config = dict(
    d_model=224,
    head_dim=64,
    vocab_size=1026,
    activation='gelu',
    positions='learned',
    qk_norm=False,
    bias='all',
    parallel_block=False,
    lr=0.0074,
    beta1=0.95,
    batch_tokens=16384,
    train_tokens=103600000,
)
Each number is 128 + 32 x the weight over its row's rms, rounded and kept within 0 to 255. Layers, rows and columns count from 0. The size above them is the row's rms in percent of the matrix's.

# layer 6 attention output (transposed), 256x224, rms 0.0722, rows 77-96, columns 160-191
size [ 91  97  92  94  93  87  89  92  98  90 100  95  87  84  90  92  96  93  95  99]
[[ 98 145 170 133 147  93  74 109 124 125  52 116 136 130 122 190 131 132 115 101 145 151 139  86 201 138 105 136 112 130 110  89]
 [126  88 183  98 124 144 154 157  71 133 119 150 145 144 155  86 194 144 115 136 120 108  89 127 150 195 167 146 181 113 123  95]
 [ 95  99 132 161 156 102 120 113 100 145  77 217 135 148 109 124 178 168 121 118  76 129  98 173 169 168 168 167 143  73 116  77]
 [159 149 134 121 145 114 119 103 112 165 178 120 185 170 119 118 140  53 146  95  96 153 187  84 134 127 154 136 190 115 108 135]
 [135  85 145 110 136 157 158 136 104 128 189  95 127  90 160 152 174 123 166 166 172 152  68  71 156 136 215 123  81  94 136  91]
 [178 119 160 148 101 167  76 156 137  83  52 156 137 141 108 107 159 102 115  94 114 144 147 144 127  90 157 119 132 156 182 107]
 [185 110 140 111 121 154 139 136 106 147 215 134 128 141 132 132 147 136 163 145 164 104 139 118  97  91 102 153 116 100 178 140]
 [131  97 119 115 120  97 129 102 158 130 159 128 173 139 175 157 160  49 119 147 141 150 114 165 147 174  68 183 143 134 140 132]
 [139 148  86  96 160 135  99  70  93 160 154 101  66 136 171 174  74 146 142 156  96 145 111 178 142 103 150 155  53 125  72 155]
 [ 73  99 121 102 175 175 185 126 159 161  84  94 106 120  95 175 152  58 121 138  84 132 138 132 111  97 191 169  47 133 125  57]
 [136 159  83 173  92 135 127 137 111 195 174 142 177  82 165 129 121 138 106 103 120 157 110 124 108 148  19 135 185 126  95 129]
 [160 155 168 157  72 152 148 127 143 146 109 124 115  84 154 110 111  88 130 173  96 144  91 129  51 145 126 140 105 171 112 115]
 [150  96 113 140 194 136 104  80 151 119 127 106 174 123  93 150 184 168 151 124 136  85 107 165 135 123 155  84 136 109 130 107]
 [141  83 149 139 120 123  71 130  67 137 108  77 127  81 147 134 131 152 100  32 165 101 118  67 108 177  94  79  62 129 126 125]
 [148 107 184 141 118  98 112 135 134 106 156  29  61 138  97 120 119 142 122 106 112 164 114 164 170 134 152 126 156 166 117 111]
 [104 132 117 108 154 107 112  67 154 145 138  93 115 125 198 130 171  68  49 143 100 157 165  92 134  65 169 127 184 150  81 127]
 [154 174  68 152  93  85 146 118 141  98  61 173 166 126 148 112 112 202 134  43 158  61 122 101 120 124 160 132 134  69 166 110]
 [128  75 139  94 155 103 104 101 164 113 164 118 107 174 137 175 132 120 134 145  99 133 127  94 135 197 131 118 157 148 152 139]
 [ 80 117  94  52 185  85 115 113 114  99 151  61  93 122 123 106  66 154 111 122 169 118  93 127 113 156 136 145  83 138  96  99]
 [146 125 112 133  86 140 175 143 106 121  76 113 165 147 130 195 138 101  79 115  69 119 152 163 151  99 146 132 121 126 152 155]]
# layer 6 attention value, 256x224, rms 0.0857, rows 78-97, columns 160-191
size [102  95 102 103  92  97 101 100 102 102 108  93  93 100 100  96  96 108 106 106]
[[175 155  73 120 113  74 114 140 111 138 142  95  62  90  94 121 105 115 121  97 140 164 143 129  99  89 112 151 116 151 107 161]
 [173 141 167 133 126 156 107  80 116 119 138  79 140 107 128 153  99  60 117 116 161 138 195 110  87  85  98  94 121 180 146 152]
 [162  93 105 113 127 162 124 118 117 123 124 125 124 159 117 118 173 175  78 179 124  76 112 107 125 115  92 140  55 189 151 116]
 [134 178 119 185 135  60  82 116 123 122  56 169  79 117  68 134 139 186 123 134 105 143 197 138  97  95 130 145 138 186 125  93]
 [109  89 140 149 148 152 148 129  73 192 161 145 123 102 133 155 147  81  76 142 163 149 135  75 148 121 103 125 110  78 130 148]
 [ 45 136 112 138 146 147 121 169 115 140  64 102 120 107 127 168 161 164 137 161 120 153  91 178 139 159 125  80 124 173 150 122]
 [164 106 141 116 152 128  97 142 113 131 111 114 130 161 171 129  90 130  83 132 181 141 171 102 112  93 139  80 101 107 136 101]
 [118 153 123 163 103 132 133 104 131 122  96 101 181 121 111 111 163  96 164  83 129 130 157 107 105 133 109  80 135  98 123  50]
 [142 185 181 171 105 152 111 141 174 104 148 129 160  98 134  55 117 144 116 132 165  92 138 162 151 135  94 103 152  71 126 205]
 [128 131 150  66 132 131 122 131 146  74 105 136 117 167 152 127 115 107 136 200 140 105 109 124 142 127 211 118  87 159 140 110]
 [103  77 167  88 172  69 121 151 143 102 135 118  92 154  74 177 111 107 108  82 137 133 185 128 209 146 100 179 132 109 197  78]
 [108 171 150 105 117 165 211 146 129 123 130 120  87 122 107  76  68  74 105 163 121 131 160 119 152 136  81 129 133 148 143 142]
 [106 146 139 185 164  81 175 147 148 141 148 158  85 134 114 130 167 113 162 176 146 178 136 156 149 104 141 110 150 141  66 142]
 [147 200  92  90 152 170 120 129 155 119 107 157  91 109 171 148 153  83 181 143 182 141  76 132  87 164 110  85  73  70 153 124]
 [144 109 152  93 117 122 109 151  91  64 146 128 117 122 124 171  70 151 117 166 220 106  85 118 125 114 144 158 142 110 142 145]
 [105 120 123 115 134  89  96  70 134 140 137  92 145 125  78 118 133 147 178 129  95 201 136 116 161 164 135  50 150 165  66 132]
 [166 136 118 119 134 133  97  99  80 127 121 144 215 132 127  91 100 100 120  88 191 149 147 174 119  76 127 116 112 130 162 134]
 [159 216 100 183  56 203 151 138 124 125  75 132 161 123 112 157 122 167  92 131 154  90 136 151 130 125 223  98 134 111 114 104]
 [ 84 165 130 121 153 137 102 132 187 142 153 146  81  79 129 102 125  85 154 164 152 135 100  94 146 146 128 107 149 107  91 139]
 [ 91 101 146 108  95 155 170  99 133 190 116 133  89  58  93 115  95 163 186 155 118 158 117 132  92  78 140 129 120  87 153 195]]